{"d_model": 640, "head_dim": 64, "positions": "learned", "init": "trunc", "init_std_qkv": 0.021, "init_std_o": 0.0261, "init_std_down": 0.0301, "lr_head": 0.00381, "grad_clip": 0.5, "warmup_steps": 200, "schedule": "wsd", "train_tokens": 726100000, "steps": 5540}
Each number is 128 + 32 x the weight over its row's rms, rounded and kept within 0 to 255. Layers, rows and columns count from 0. The size above them is the row's rms in percent of the matrix's.

# layer 5 attention query, 960x640, rms 0.021, rows 956-959, columns 0-159
size [ 75  74  74  79]
[[ 63 153 100 120  85 147 137 200  84 171 137  35 156  80 133 102 111 148 126 116 112 111 140 176 161 192  66  81 166 105 136 114 141  68 169 153 185  94 116 135 103 166 160 103 148 142 211 130 117 114 107 130 123  80  91 162 107 100 146 159 118 100 163 145 163 117 157 102 152 120  55 136 141 163 118 104 167 134 115 144 142 134  63 123 133 145  96 167 121  86  93 135 142 100  72  52 114  90 137 112 119 161 174  80 187 109 133 125 126 173 139 138 142 157 126 215 146 165 131 122 101 176  85  65 147 103 151 107 126 112 136 136  99 116 120 131 145  75 106 157 152 112 145 117 133 120  69 135 123 152  87 186 140 159 139 128 156 172  78 143]
 [130 127 193 128 152  77  79 145 124 105 188  86 107 199 113 127 188 124  49  87 159 119 167 159 139  88 180 146 210 105 164 101 107 142 172  41 156 156 124 125 113 106 102 119 105  92 139  87 182 106 154 118 107 124 115 140 114 147 182 185 133 132  82 129  72 156 160 158 113 110  73 170  98 134  88  56 148  89 113  89  68 116 101  73 160 103 125 110  54 106 168 114 123 179 135 116 117  74 160 151 169 159 149 161  74  91  93 145 120 144 126  88 136 129 128  98 123  50 101 186 112 126 104 139 189 150 163 157 139 127 167 133 167 177 139 107 125 157  93 100 176 112 114 154 166 113 184  95 101 118 123 138 121 147 133  69 107 161 136 152]
 [135 130 177 113 109  88  88 134  92 111 139 129 143 141  82 106 123 158  61 107 195 161 112 160 126 144 161 109 150 136 136  68 115 103 205 104 134 158 121 133 149 114  38 107  63 150 151 149 140 127  90 135  85  93  88 130 100 102 134 217 166 127 128 131 131 125 144 120 209 122 157 149 150 150 140 132  91 146 176 119 176 186 128 169 152 147  92  74  79 154 179 125 163 144 152 136 111  95 106  98 159 157 146 139 112 126 125 135 158 181 142 140 161 153  94 133 100 114 114 139 113 183 117 127 136  96 129 132 165 145 164 120 137 122 119 106 175  96 128 111 134 181 108 155 131 137 130 110 112 158 171 174 129 197 126 149 119 138 109 111]
 [141  57 184  67  87 106  89 139 131  80  95  97  59 103  83 146  98 115 117 154 194 187 149 105 109 114 195 142  71  83 116  77 155 107 120 146 193 118 102 116 141 111 110  79 112 107 180 123 116 161 100  56 196 116 174 102 136 142 103 149 127 156 125  66 104 107  85  94 122 115  80 124 134  68 143  86 108 161 142 181 135 124 143 152 110 150  87 116  69 184 127 133 153 104 130 176 177 164  89 202 107 100 147 156 127 125 114  69 111 150 157 143  82 130 147 106 147 165 164 103  92 140 211 102 159 159 155  93  97 220 198 141 119 138 115  74 114  76 128 146 121 158 126 114  92 148 189  86 178 145  98 132 169 155 140  86  93 114 128 169]]
# layer 5 attention key, 960x640, rms 0.021, rows 956-959, columns 0-159
size [ 79  83  85  83]
[[112 113 156 144  87 160 195 122 119 109  93 110 161 106 143  71 112  61  94 102  75 108 126 108  69 128 113 170 124 139 115 131 156 139 208 140  77 112 107 154  97 108 158 149 169  86 177 120  63 128 164  66 113  89  97 115 107 125 153  59 165 141 125 174 113 103 120 125 138 112 167 193 181 113  73 135 139 120 151 156 120 147 132 128 149 182 156 136 119 140  82 125 120 178 126 131 136 131 133  96 196 113 139  56 128 128 157 141 122 105  80 110 124 133 109 158 128 158 121 133 201 153 128 174 105 131 158  80 110 151 170  79 120  95 160 133 166 165 161 100 163 157  86 147  97 105 131 128 146 135 177 160 203  88 165  83 118 115 151 149]
 [105 133 115  91  98 176 102 166 179 138 148  69 159 149 172  86 104 127 128 140  91 112 145 146 141 136 120 114 122 152 145  98 142 125 100 122 133  97 122 111 173 130 144 130 173 172 130 127 111  78 125 182 120 160 107 119 135 189 134 132  88 113 119 153 121 255  98  93 135  84 146 102  91 108 157  81 119 129 116 111 124 112  77 121 173 117 105  87 176 124 186 112 142 139 134 143 147 111 155 150 118 191 135 113 156 132  91 137 143 158 161  54 115 125 133 172 109  72 159  91  98 188 171 140 108 100 131  88 110  85 143 122  68 108 129 183  83 158  78 124 127 144 115 129 151 155  92 149 137 104  93 165 124 147  79 152 152 150  88 139]
 [124 120 158 127 105  90 105 179 124 164 124  60 185 166 171  68 131 136  97 142 110 104 102 166 148 149 120  77  77 169 163 116 140 140 107 145 140 156  91 101 153 146 129 133 137 186 141 136 121 120 128 136 127 116  96 115  97 153 170 232  78 155 164 122 137 204 145 100 168 102 137 117 104 120 151  87 113 149 105 139 108 111 151 144 169 116 138 100 126  90 193 121 156 142 126 187  81 120 127  75 191 152 110 154 136 126 145 143 177 106 149 144 102 120 118 141 147  95 148  85  36 128 146 124 150 129  97 115 127 143  92 120 160 125 119 166 100 108 138 163  93 163 113 105 117 138 135 116 149 133  96 133  77 139 135 159 151 140 105 142]
 [165 177 143 166 125 133 149 107 102 110 121 179  83  87  69 121 101  57 143 170 159 178 130 120 166 113 139  97 135 143 142 139 123 100 102 119 130 125 137 130  96 163 118 181 208 145  85 127 101 165  78 131 107 107 177 156 165 146  95 136 104  96 137 143 150  36 195  76  87  97 130 102 146 101 115 175 134 110 111 145 124  72 127 106 151 132 103 124 134 101 138 102  81 185 112 131 142 155  87 154 138 134 157 112 176 117  65  95 149 168 135 130  97 113 109 100  71 186  90 146 123 109 154 103  94 111 168 135 111 192  88 129  96 177 104 130  83 121 164 160 121 132 113 100  91 132 164 161 197 163 124 134 107 113 142 110  65 141  83 124]]
# layer 5 attention value, 960x640, rms 0.021, rows 896-913, columns 0-159
size [101  99 101  97 102 100 104 101 111  93 116 103 101 110 101 107  98  95]
[[108  95  48 162 125 123 153 108 101 179 128 139 103 141 164 193  88 144 123  88 104  93 114 177 143 133  60 121 115  67  70  99 173 150 143 120 171 125 185 106 167  94 130 132 154 111  79  92 132 162 145 101 132 184  92 124 135 121 161 130  86 121  88 174 179 103 125 112 104 183 125 117 139 102 131 109  95 155 119  92 131 131  54 149 133 107 112 156 161 158  92 127 133 137 153 103  76  94 104 121 143 130 118 134 153  96 123 107 130 175 122 145 152 160 120 182  88 169 136 119 134 123  66  88 182  70  75 168 140  80  81 172 152 144 121 130 122 108 107 167 144 127 160 134 151 134  97 171 101 116  68 142 202 107 159 149 148 162 130 157]
 [116 127 141 114 159  96 178  92 129 162 155 177 131 136 145  86 117 134 147 123 157 115 125 126 127 103 150 107 150 135 150 180 176 111 151 155 111 135 115  88  80 148 136 126 117 168 114 181 162 139 114 104 120  88 109 147 100  88 101 122 180 160 139 141  77 108 141  80  86 124 124 110 117  99 143  99  74 191  97 129 140 116 109 108 116 179  99 172 131 198 114  89 108 114 121 139  26 122  63 150  86  87 166 152  68 164 111 141 137 155 177 149 102 144 140 178 137 145 173 103 123 113 121 110 171 105  79  95 111 175 137  92 135 101 111 193 106 179 135  51 135  72 142 131 104  96 142 143  58 140 109 139 128  85 173 170 176 119  96 119]
 [165 129 126 118  76 128  80 126 103 161 138 169 174  99 118 116 126 145 171 117 135 116 143 133 144  98 102 108  95 170 136 152  64  60  75 136 173 172  92 142  82 141 121 139 119  92 163 150 149  87 148 120  76 142 188 102 159 106  94 139 169 158 125 117  96 113 130 123 182 116 103 113  98 111 132 143 121 189 165 126 100 163 188 123 171 169 141 156 112  83 142 136 154 119 175  92 139 155 153 144 142 148 105  85 101  83  80 200 122 136 102 123 110 123 168  80 169 124 161 200 136 138 150 100 154 108 191 122  83 141 130  77 172 168 119  66 118 109 110 114 137 163 134  98 107 154 104 161 124 122 101 141  90 137 123 167  58  73 145 105]
 [157 177 141 122 101 156 113 105 162 178 106 114 113 155 185 107 107 138 112 193 195 112 117 102 170 137 108  70 128  87 193  89 116 121 119 157 118 136 202 178 146 137 122 174  59 177 130 139 120  67 120 190 139 111 102  85 120 174 172 129 134 115 165 136 104 142  43 125 148 177 122 149 108 115 123  95 129 134 117 155 108 166 124 129 202 134 129 162 143 103 157  99 106 153  98 130 145 162 169 127 130  84 113 109 175 125 172 108 133 110 146 150 122  90 170 152 182  68  97 143 112 145  89 171  82 123 114 185 103 114 136 128  78 128 174 153 111 143 146 112  95 165 145 130 149 109 111 107 118 201 132 197 121 116  32  68 109  52 171 136]
 [148 126  88 129 131 159  71 198 112 128 176 194 113 127 151 140  93 140  97 104 100 127 103  77 170 106 109  71 141 142 147 153 119 131 139 110 104  82 136  95 134 175 115 123 103 135 166 123 155 156  93 133 199 121 122 119 179 181 198  95 133  32 134  99  95 136  86 146  94 205  83 137  99 197 145 142 135 135 120 139 160 200 132 122 120  97  72 156 162  86  85 207  91 134  72  90  61 169 135 127  99 104 134  99 152 106 109 155 154 118  87 172 140 188 138 136 172  69 100 144 141 103 145 150 166 132 111 154 120 145 101 201 102 116 122 185  68 112 180 137 100 173  83 145 152 128 118 148 124 121 186 195 140 125  55  95  79 146 146 128]
 [ 76 150 122 130  54 120 128 116 148 150  34 115 111 122 133 160 139 128 139 173 161  88 154 149 160 125 128 151 126 163 112 169 110 123 139 147 120 136 149 173 136 109 141 116 137 209  94 155  94  90 178 129  98 105 152 140 165 129  82 113 140 140 166 153 140 108 138 112 123 181 108 113 160 106 130  78 117 118 170 157 145 133  76  99 171 138  65 112 116 134  99 110 161  75 153  76 135 154 114 174 107 108 119 148  64 142 152 126 153 102 125 194 112 118 136 107 133 114 134 134 137 163 124 161 112 123 109 112 161 108 119 138 162 155 131 109  94 182  77  52 104  92  81 128 111 115 158 192  88 121  92  99  92 159 145 166  65 206 116 142]
 [110  81 181 187 175 158 100 112 142 141 170 191  81 176 130 110  84 179  87 104  88 130 132 163 101  73 163  94 122  72 116 165 147  88  98  97 132 117 130 143  99 117 146 154 147 176 118  78 117 108 167 131 161 139 108 167 155 115 135 131 124 105 149 161 178 157  94  94 115  67 109 132  71  93 158 140 201 129 145 120 148 105  85 128 148 135  70 145 110 165 136  68 126 116 159 148  85 178  99  95 185  14 161 164 145 125 113 164 171 103 134 168 147 179  71 225 134 122 165 133 128  62 125  66 190 100 103 148 127 137 122 122 146 143 156 152  81 144 157 157 115 224 141 110 131  85  94 110 158  86  49 163 130  80 137 117 120 157 140  61]
 [131 196 121 164 113 145 129 148 173 136 193 184 103 115  49 101 159 165 137 224  96 119 101 117 179  93 151 112 107 133 164 174 115 106 128 156 194 150 120 104 130 127 124 170 144 170 100 154 121 124 111 175 151 156  60 113 121 101 151 139 142 119 148 109 126 121 113 168 157 154 158 115  65 139 208 163  76  99 130 113 187 116  79  37  90 146 138 165  74  50 113 102 117 134 137 109 109 156 101 137 132 170 170 104  65 112 133 105 112 139  94 146 159 135 148  89 149 131 130 110 122 103  93 119 135 144 167 135 136 103 146  66 118 141 134 145 110 142 138 211 120  91 154 192 192 108 125 125 166 122  98 106 129 106 113 128 124  92 147  78]
 [109 107 125 110  97 146 176 149 115  83  62 106 111 128 143 124  53 109 122 118  70 176 142 143 167 154 123 122 126 172  79 146 139 158  95 178 130 125 108 170  91  86 160 104 150  72 127 118 135 127 143 162 118 103 137 109 141 138  97 160 101 100 162 204 170 121 182  85 127 125 117 119 119 168  97 162 128 163 163 114 148 128  91 195 139 102 133 117 164  97 119 138 125 104 131 184 139 143 187 124 129 151  82  97 106 116 116 114  96 119 127 124 127 124 120  89 127 137 135 145  90 142  98 131 194 170 125 123 122  84  95 187 145 141  79  81 141 108 112 157 166 143 144 190 103 158 121  67 187  65 183  48  96 122 165 123  83 158 143 101]
 [138  58 105 118  72 143 111 141 165 174  68 138 117 182 167 113 116 215 159 190 131  39  92  93 156 150 154 123 128 157  87 131 134 198 151 104 157 166 148  98  97  54 152 121 115  96 143 157 124 146 179 151  85 163 153 113 101 134 118 141  91 152 121 147  50 132 120 180 141  80  58 166 129 170 192 123 176 112 106 115 125 131 147 158 142 174  72  79 198 144 126  99 137 116 170 142 156 159 101 156  93 211  91 155 122 134 178  94 132  91 101 169 120  61 122 172 160 182 103 159 126 128 134 141  93 135 128 147 119 143 117 118 186 132  77 147 117  98 134  83 101  37 128 173  91 116 156 126 161 173 112 155 116 115 102 127 153  99  37  67]
 [161 166 100 111 172 138 135 174 147 146 106  51 156 124 140 127 106 119  89  45 143 178 108 138 128 173 162 195 123 160 154 108  86 106 185 123 108 163 121 166 141 121 152 110 129  76 108 100 146 151 130 120 152 149  96 108 152 135 155 111  85  90  98 106 131 137 132 139 136 190 107 137 156 121  89 138 108 158 119 149 131 204 147 153 150 139  95 165 120  75 120 172 148 162  78  56 144  87 153 105 115  69 102 137 121  95 108  73 123  96 148 160 133 119 127  82 161 129  83 146 147 199 128 152 141 146 145 196 128  79 113 106 138 172 131  81 112 138 160 157  92 166  90  97 189 136 146 158 138  81 212 100 157 165 109 127 105 159 108 156]
 [130 154 107 103 187 107 153 122 128 141 126 150 165 140 131 140 171 187 124 126 138 195 154  81 125 125 183 180 165 101 171 121 129 137 165 155  83 137 172 169 122 130 109 103 117 133  94 118 135 168 207 116  85 109 176  76  63  97 158 128  53 143 132 145 142 113 130 106 121 158 107 143 132 132 109 148 122 144 173  99 138 131 113  99 108 103 130  84 109  83  94 204 110 115 101  75  96 127 127 120 137 134 129 102  87 148 108  85 118 117 132 168 148 107 107  88  93 109 131 108 168 147 147 105  95 103  89 157 120 108 138 157 142 123  99  93 162  86 127 165 151  84 119 120 100 148 153 166 172 142 125 176 112 170  84 160 105  94 158 157]
 [118 135 148 101 144 138 112 125 144  94 161  96 129 120 108 108 171  91 109  90 159 152 127 157  59 125  92 127 109  59 150 138 142 123 113 133 150 162 117 137  80 170 144 118 141  90 150 169 105 133 119 128  87  84 134 147 107 142  84 139 112 148 133 120 125 131 129 111 130 112 154 111 147 115  79 192 176 158 193 119 136 114 163 126 168 139 171  83  91 104 163  95 128  88 139 121 161 108 164 143 215 194 144 191 122  90  92 203 130 107 152  50 186 122 146 114 143 152 128 142  93 193 167  89 103 164 108 137 138 167 145  79  85 146 113 110 132 135 121  99 131 143 175 138 153  69  42  86 152 145  72 122 141 125  82 103 102 134 158 150]
 [127 176 118 144  86  87  86 149  75 197 113 122 121 157 135 150  70  86  58 116 115 122 137 187 110 138 111 214 103 172 127 159 118 134 108 108 131 124 158 120  63 153 142 125 155 126 111 155 145 115 139  94 120 129 177 166 100 136  92 141 131 141 190 187 119 135  97 119 122 160 138 137 152  86  96 140 143 145 179 165 132 176 157 154 164 143 126 176 105 117 112 132 164  87 145 118 138 138 128 120 101 148 145  89 194 149 127 144 147 172 120 148 109 114 110  84  98 120  89 122 135 148 125 120 143 122 203 115 117  92 146 102 156 125 229 134 152 114 104 100 159 141  57  97  90 133 134 173 102 166 177 145 173  75 170 182 121 133 167 158]
 [113 136 154  97 154 155 195 141 137 138 186  76 122 111  97 177 116 167 127 156 146 140  86  79  92 103 158 142 133 100 165  93 107 161  93 117 141 119 129 105 187 156 121 110 114 113 109  91 146 104 149 159 145 130 152 129 129 115 224 116  68  99 152 106 166 113 146  82 155 100 135 164 127 115 104  64 110 178 103  85 141 170 135  99 110 106 130  81 129 116 187 134 101 132  99 143  95  99 130 109 154  87  98 199  72 121 135 125 142 141 147 153 140 113 124 143  78 107 117 161 120  46 102 143  70 141  93 139 124 166 103  86 131 134 122  93 125  97 186 136 140 143 145  72 158 115 179 109 126 122  99 156 149 137 125 163 139 127  90 175]
 [137 110 121 137 150 140 154  96 120 113 160 189 117 140 120 154 147 124 171  69 154 133  74 111 135 186 181 114 136  82 152  79 139  70 146 120 128 122 151 157  95 133 157 107 105 128 138  87 161 162 146 105 112 115 108 154  84 114 101 105 169  74  84  64 148 132  86 121  94 107 135 143 131 140 107 168 110 117  90 113 169  88 161 110  91 161  78 117 152 133 134 119 123 129 119  87  95 106  40 120 112 105  82 114 149 168 143 177 184 116 152 145 107 145 107  96 109 130 115 165  89  98 132 107 175 142 126 178 160 175 154 184 163 122 156 172 103 170 142  62 118 111 103 155 128 127 101 191  51 164 123 196 173 104 117 154 162 127 144  75]
 [108 109 135  85 107 142 141 103 104 192 150 165 153 133 150 115 105  99 118 132 108 116 148 143 112 135 112 131  79 125 126 161 180  85 180  97 125 166 115 132 166 124 168 121 134 114 110 180 125 153 140 138  61 152 139 151 134 124  94 149  43  97 111 125 122 150  87 168  90  76 124 126 177  75  91 121 116 128 142 114 156 107 203 119 137 149 110 100 132 127 137 109 129 133 109 164 117 113 130 131 133 150 144 147 118  66 123 139 170 163 139  93 119 154 107 137 164 137 141  96 134 184 164 168 128 161 155 175 170 170 114 127 206 144  70 107  96 111 145 116 120 182 146 111 131 101  90 120  84 178 129 170 205  89 155 109  86 114  25 110]
 [151 142 104 121 157  96 124  64 133 155 123 104 180 164  45 130 123 117  89 122 177 102  96  92 129 112 144 180 170 183 169 131 105  66 155  95  91  97 130 210 122 110 101 125 119 100 154 130 140 145 136 150 117  58 132 152 165 145  51 146  83 188 153 107 126 123 137 138 105  97 133 135 135  81 106  91 114 138 132 116 134 155 110 148  88 144 145 126 154  81 114 154 119 178  45 130 136 137 131  86  97 102 143 113 111 153 154 150 148  63 127 134 178 149 124  79 145 110 110 154 106 178 174 120 132 191 163 133 131 146  75  83 129 182 117 109  56 116 154 103 154 124  45 117 126 115 152 198 160 103 148 125 154 141 134 163  87  97 175 157]]
# layer 5 attention output (transposed), 960x640, rms 0.0261, rows 896-912, columns 0-159
size [ 96 103  95  96  96  99 105  95 114  89 114  99  99 113 101 102  97]
[[ 98 148 202  63 148  95  84 114 110 141  94 116 133 133 111 120 173 145 137 156 138 144 126 143 183 145 198  94 143 163 133 152 139 124 156 176 123 130 109 158 102  80 141 156 156 148  92 184  46 119 117 138 189  99 150 151  96 126  84 135 162 145 151 178 115 101 113 117 114  53 163 106 116 158 156 162 124  96 120 104  96 143 161 111  64 114 130 127  79  78 123 134 112 123 122 173 111 122 125 134 138  84 133 114 151 158  90 123 148  81  53  97 150  71 106 107 180 115  93 124 108 117 142 127 103 167  87  70  97 164 161 164 127 107  96 116 130 129 106  78 121 171  80 102  96 107 131  96 155 124 117 128 102 139 153 108 122 108 170 121]
 [159 100 159 154 136 119 122 138 111 122 104 118 134 155 118 139 142 100 110 144 137 138 114 134  76 127 118 144 148 138 110 103 129 124 143 100 107 102 150 137 130 131 150 112 119 101  76 115 127 112 144 165 138 169 106 103 139 160 137  98 111 115 100 136 155 117  95 131 157 155 138 168  96 150 104 157 179 119 136  39  96 192  84 152 103  56 156 117 148 163 148 151 146  90 102 129 154 146 132  78 145 110 114 126 117 119 157 193 141  81  51 128 149 126 149  88  74 153 106 169 121 169  85 106  90 168 224 139  99  72 127 152 117 164 124 140 178 112 163 139 141 158 131 129  77  92 112  87 181 104 170 122 116 231 150  72  87 148 176 168]
 [118 144 131 149 183 105 157 159 147  77 113 130 134 166 133 113 109  63  71 125  84 130 104 113 105  91 129 162 186 102 114 130 157 124 130 120 117  85 194  78 148 147 144  73 171 166  89 177 194 117 123 112 159 128 115 132 108 141 169 169  98 100 106 149  79 199 134 181  89 157  71 100 135 141 128  60 107 146 114 141 150 150  15  90  77  49 162 106 116 110 201 128  98 168 111 133 124 106 155 145  72 183 108 130  97 116 183 111  95 169 157  90 130 136 124 162 122 108 104 111  94 153 154 107 130 179 138 133 118 109 113 163 120 132 127 185 144  79 182  86 140  87 127 113 184 146 151  98 109 100 189 134 173 122  92 143 161 123 181 198]
 [107 166 103  85 127 154 195  72  83 117  74 176 106 149 131 128  62 134 107 130 114 138 123 172  92 139  97 188 141 129 135 120  59 112 164 122 140 111  96  93 144 133 130 112 121 131 123 110 128 217 123  68  74 110 116 170 130  42  79 108  90 194 148  49 142 182 187 179 140 114 139  65 194 103  99 146  85 106 145 122  60  97 120 157 113  89 107 106 139 104 108 122 150 143 157 108  78 103 111 113 147 198 118 112 120 147 108  68 137 168 190 126 155 158 164 111 102 113 141  91 132 134 150 148 137 106 120 112 178 159 100  95 115 124 112  48 135 141 105 176 157 101 111 135 133 109 187 144  99 109 130 165 103  68 151 177 167 139  96 127]
 [138 162 119 119 109  93 163 113  58 156  81  77  99 128 102  96 123 146 107 122 147 156 144 176  84 148  74 134 123  81 147  83 122 101  80 129 149 194  91 112  92  88 164 146 148 107 115 107 106 173 121 145 118 158 107 105  78 105 107 195 129 180  93  79 168 233 152 134 173  26 121  80 126  95 113 141 127 125 140 103  99 117  97 141 150 144 123  95 129 141 165  76 155 101 205  98 179 103 125 141 208 173  95 127 142 162 130 101 129 174 189 159 175 104 137 190 142 153 135 160 119 156 138 137  71 142 104  75 177 141 173 124 165 133 126  84 159 130  88 100 106 148 117  98 125  98 123 103  81 137 119 103 164 103 148 128 197 115 159  71]
 [115 153  87 148 205  94 201  93  87 107 170 149 237 120 158  75 111 113 116 103  77 149 166 117  74 155  46 152 116 101 115 108 133 112 169 116 126 117 180 102 155 118 151 128 107 105 105 102 159 137 123 175 100 107 108 162 116 104 136 183 127 116  85 125 156  84 189 148 164 150 141 142 110 137  82 159 122 121 113 163 116 183 143 202  81  94 132 146 171 123 138 130 113 123 152 154  62  85  93  81 128 149 128 105 188 112 114 121 102 129  86  57 120 114  87 138 131 124 113  81 133 116 130  79 156 134 148 125 137 106  25 152 119 141 124 118 152 103 115 128 114 118 136 129 131 118  67 102 145 140 132 167 112  50  98 159 205 143 131 110]
 [142 111 132  74 139  60 160 132 102 121 149 110 142  74 126 154 131 158 161 145 217  90 138 103 125 126 114 142  80 152 124 127 142 154 104 124 107 126 126 117 129 155  94 116  86  84 130 166 129 140 111 120 161 142 146 120 109 101 121 152 152 158 104 117 155 136  89 149 139 190 160 108  93 107 159 113  82 123 110 110 121 141 189 143 106 192 197 131 126 130 145 144 122 147 118 135 150 139 129 149 124 130  94 135 113 158 123 176 126  92  87 135 138 105 166  18  91 166 102 142 137 155 120 130 111 104 133  79 102 131 126  85 168  82  65 146 208 146  98  94 102  90 141 152  79 110 159  63 148 143 156  87 103 185 142 110 135 115 159 143]
 [102 102 115 103 183  90 154  96 123 128 123 138 101 116 171 211  65  93  77 123  87  61 157 124  48 117 110 145 154 137 153 110 154 144 123 154  90  98 144 148 102 158 145 125 120  74 129 157 184  96 134  63 115 148 156 127 110  90 150 154  73 100 130 171 123 134 100 128  50  94 120 206 189 122  39 113 131 119 135 147   3 114  94 158 145  61 122 113 191 157 129 144 164 165 124 121 143 138 161 108 116 144 116  87 187 123 114 166 125 115 173 131 125 136 127 118 126 175  93 154 182 174 118 109 136 147 158 168 139 133  76 197 102 123  97 120 138 149 141  81 167 138  76  82 110 193 129 141  78 145 169 169 118 152 100  95 131 181  91 182]
 [113 102 135 179 136  79  88 139 177 165 234 128 132 159 123 175 146 139 139  60 118 106 105 131 137 120 231 132 116 109 146  84 112 121 141 144 163 177 111 141 140 132 109 111 126 162 165 162 155 105 119 149 160 115 160 195 118 119 164 158 104 130 103 185 105 119 140  71 182 162 114  86 141 134 167 117 130  75  97 147  56 120 185  88 124 196 147 109  80  98 136 144 146 157 146 151 131  84  70 153 114 151 107 122 161 168  99  85 159 110 126  81 122  94 169 188 221  92 127 151  63 108 188 151 130 118  68 149 149 153 146 109 102 110 118 144  89  93  93 115  97  87  68  92 176 170 136 163 127 135  82 175 152 113 101 202 163 145  79 171]
 [113  97 139 135 198  95 149 176  49 118 158 117 185  86 142 129 121  92 161 164 111 191 144 120 120 105 129 156 171 155 154 106 108  87 121  92 126  90 155 132 134 187 122 140 154 142 127  95 202 139 111 139 131 150 152 121 167 139  99 121 150 146 102 148 164  96 136  72  82 146 197 184 129 173 124 138  95 119 169 128 115 125 140 131  69  15 161 135 132 110 131 145 146 126 145  91 132 140 148  98 159  93 124  77 123 153  71 121  90 113 220  85 171 130 122  93 124  92 104 117  97 117  92 113 130 167 123 176  93  79 116 129  79 119 169 138 125  98 166 137 141 176 135 102 179 111 111 156  79  92 126 121 132 128 199 134 130 194 202 184]
 [ 81 181 143 132  48 161 101 120 111 168 144 141  74 172  91 150 132 151 133  96 107 165 162 163 148 147 106  77 131 143 111 115 161 160  90 137 180 147  77 102 172 100 104 150 139 147 122  92 116 117 132 165  67 123 148 151 117 147 149  71 176 143 159 164 120 165 159 176  91 111 101  93 108 109 157  92 164  99  73 158 141  83 134 106 117 164 114 134 136 134 103  85  93 157 185 167 122 131 112 104 118 169 171 136 166 160 177 180 129 204 108 173 112 140  98 195  84 101 162 135 116  96 149 120 114  96 144  44 176 166 163 127 155  87 154 140 108 111 100 122 159 115 110 182  78 152 182 121  76 135  61 106 105 100 104 142 195 130  88  47]
 [118 180 155 176  89  80  87 130 148 134 113 134  91 141  70 171 104 110  76 126  99  84 165 148 175 151 136 110 122 128 127 151 117 166 130 170 144 167  75 126 146  67 143 123 149 118 183 116 192 135 104 143  86 181 141 158 179 143 178 215 145 138 154 112 137 131 130 201 138  74  72 131 177 163 156 107 194  70 108 141 115 161 109 113 134 112 136 144 153 123 161  68 113 164 130 197 134  73 124 176 114 145 133  98 147  99 155 144  71 137 181 127 134 130 140 185 148 146 160 118 120 118 104 194 183 165 180  91 141 151 177 102 120 133 180 173 129  93 117 139 119 134 101 143 146  82 179  71 101 118 149 116 117 124 127 164 181 147 130 162]
 [130 147 140 144 122 151 143 152 102 153 124 185  96 172  80 134  96 140  82 157 100 123 125 130 189 175 150 156 156 163  87 101 105 123 148 140 124  81 161  55 151  99 117 138 144 163  79 136 117 142  76 149 122 128  83 118 116 113 160  99 141 106 129  81 131 220 154 124 113 156  89  65 145  99 130  95 141 133  60 141 172 165  79  84 134  73 123 163  92 101 143 124  78 179  97  90 101 156  76 141  87  99  79 116 136 102 144  87  90 177 151 152 119 166 102  51 156 115 139 130 139 150 129 142 107  89 170  99 129 112 109  91 171 129  99 130 105 141 132 146 157 114  96  90  78 204 164 133 117 122 138 154 115 162  98 133 171 123 123 138]
 [141 100 136 158 157 176 125 126 151  88 129 161 188 148 115  76 175 129 166 177 123 111 129  85 109 120 161 141 150 129 148  93 125  92 154 124 164 152 151 120 144 119  75 106 131 140 167 101  51 121 144 171 145 105 118 137 154  56 144 108 174  90 137 128 103  98 231 161 148 127 109 190  98 163 119  76 120 109 152  65 136  64 107  97 106 118 160 101 107  83 140 155 115 151  99 103  84 125 122 130  74 107 111 129  91 108 138 136 111  63 141  92 109 133 116 175 176 117 160 109 150 112 126 132 114 149  90 178 187  59  90 155  86 157  77 140 105 135 159 130 166  88 150 151 189 124  79  95 122 135  53 146  78 104  98 111 117 181  51 114]
 [121 154 110 118 109 158  86  92 122 124  57 124 115 146 120  97 132 146 108 140 108  63 195 164 158 153  88 111 116 120 150 106 110 133 142 165 154 178 119 162 122  94 101 169  92 132 138 144  63 180 108 105  69 185  96 136 126 133  65 146 154 147 108 173 136 161  95 183  80 119 105  98 147 113 135 170 168  63 180 150 133 101 114 144 152 131 116 176 207 124 119  83 119 119  94 133 101 139 138 140 115 171 163 118 174 113 141 121 101 117  92  90 156 184 152 101  90 155 156 122 162 109 123 110 133  94 148  76 203 119 163 110 111 118 160 157 175 124 114 106 110  99 124 176  91  93 125  94 137 119 127 161 149  98 104 132 138 126 134  79]
 [115 142 159 111 107  93 120 147  71 144  80 104 142 130 126  91 135 130  71 153 133 122 123 142 127  64  92  84 169 185 101 174 144 153 157 107 134 110 125  43 135 115 128 133 115  99 130 139 131  46 102 118 150 136 133  59 143 141 164 160  96 168 105 107 134 119 106 167 146 152 102 227 108  97  73  67 135 142 139 104 115 144 131 106 145 139 128 147 132 142  77 114 111 141  87 144 117 170 202 101 140 134 203 142 105 151 124 144  37 130  59 182 108 100 164 128  64 169 161 108 190 142 130 108 106 152 178 125 106 119 144 147 134  83 116 143 143  84 178 188 146 133 177 105  84  88 174 109 215  98 163  67 103 172 151  67  89 113 143 166]
 [146 159 191 208 124 150  55 179 112 146 123  86 104 158  82 110 143 171 126 122 135 144 110 144 139 136 146 174 174 184  80  90 169 159  70 102 148 114 192  90  96 145 117  95 114 139 138 100 120 135 124 147 163 106 140 136 160 181 166 115 224 189 183  98 152 153 143 119 145 155 120 123  73 174 128  87 135 103 115 112 105 131  95  95 107  88 158 181 110  97 112 137  88 166 111  83 116 138 151 117  69 138 144 150  95 158 134 121 126 114  98 119 118 108 132 119  84 135 120 189 142  98 147 102 116 114 146 116  82  75 164 122  79 159 182 180 132 109 164 200 154 102 186 137  68  85 179  86 172 133 168  99  76 148 104 137 114 124 189 131]]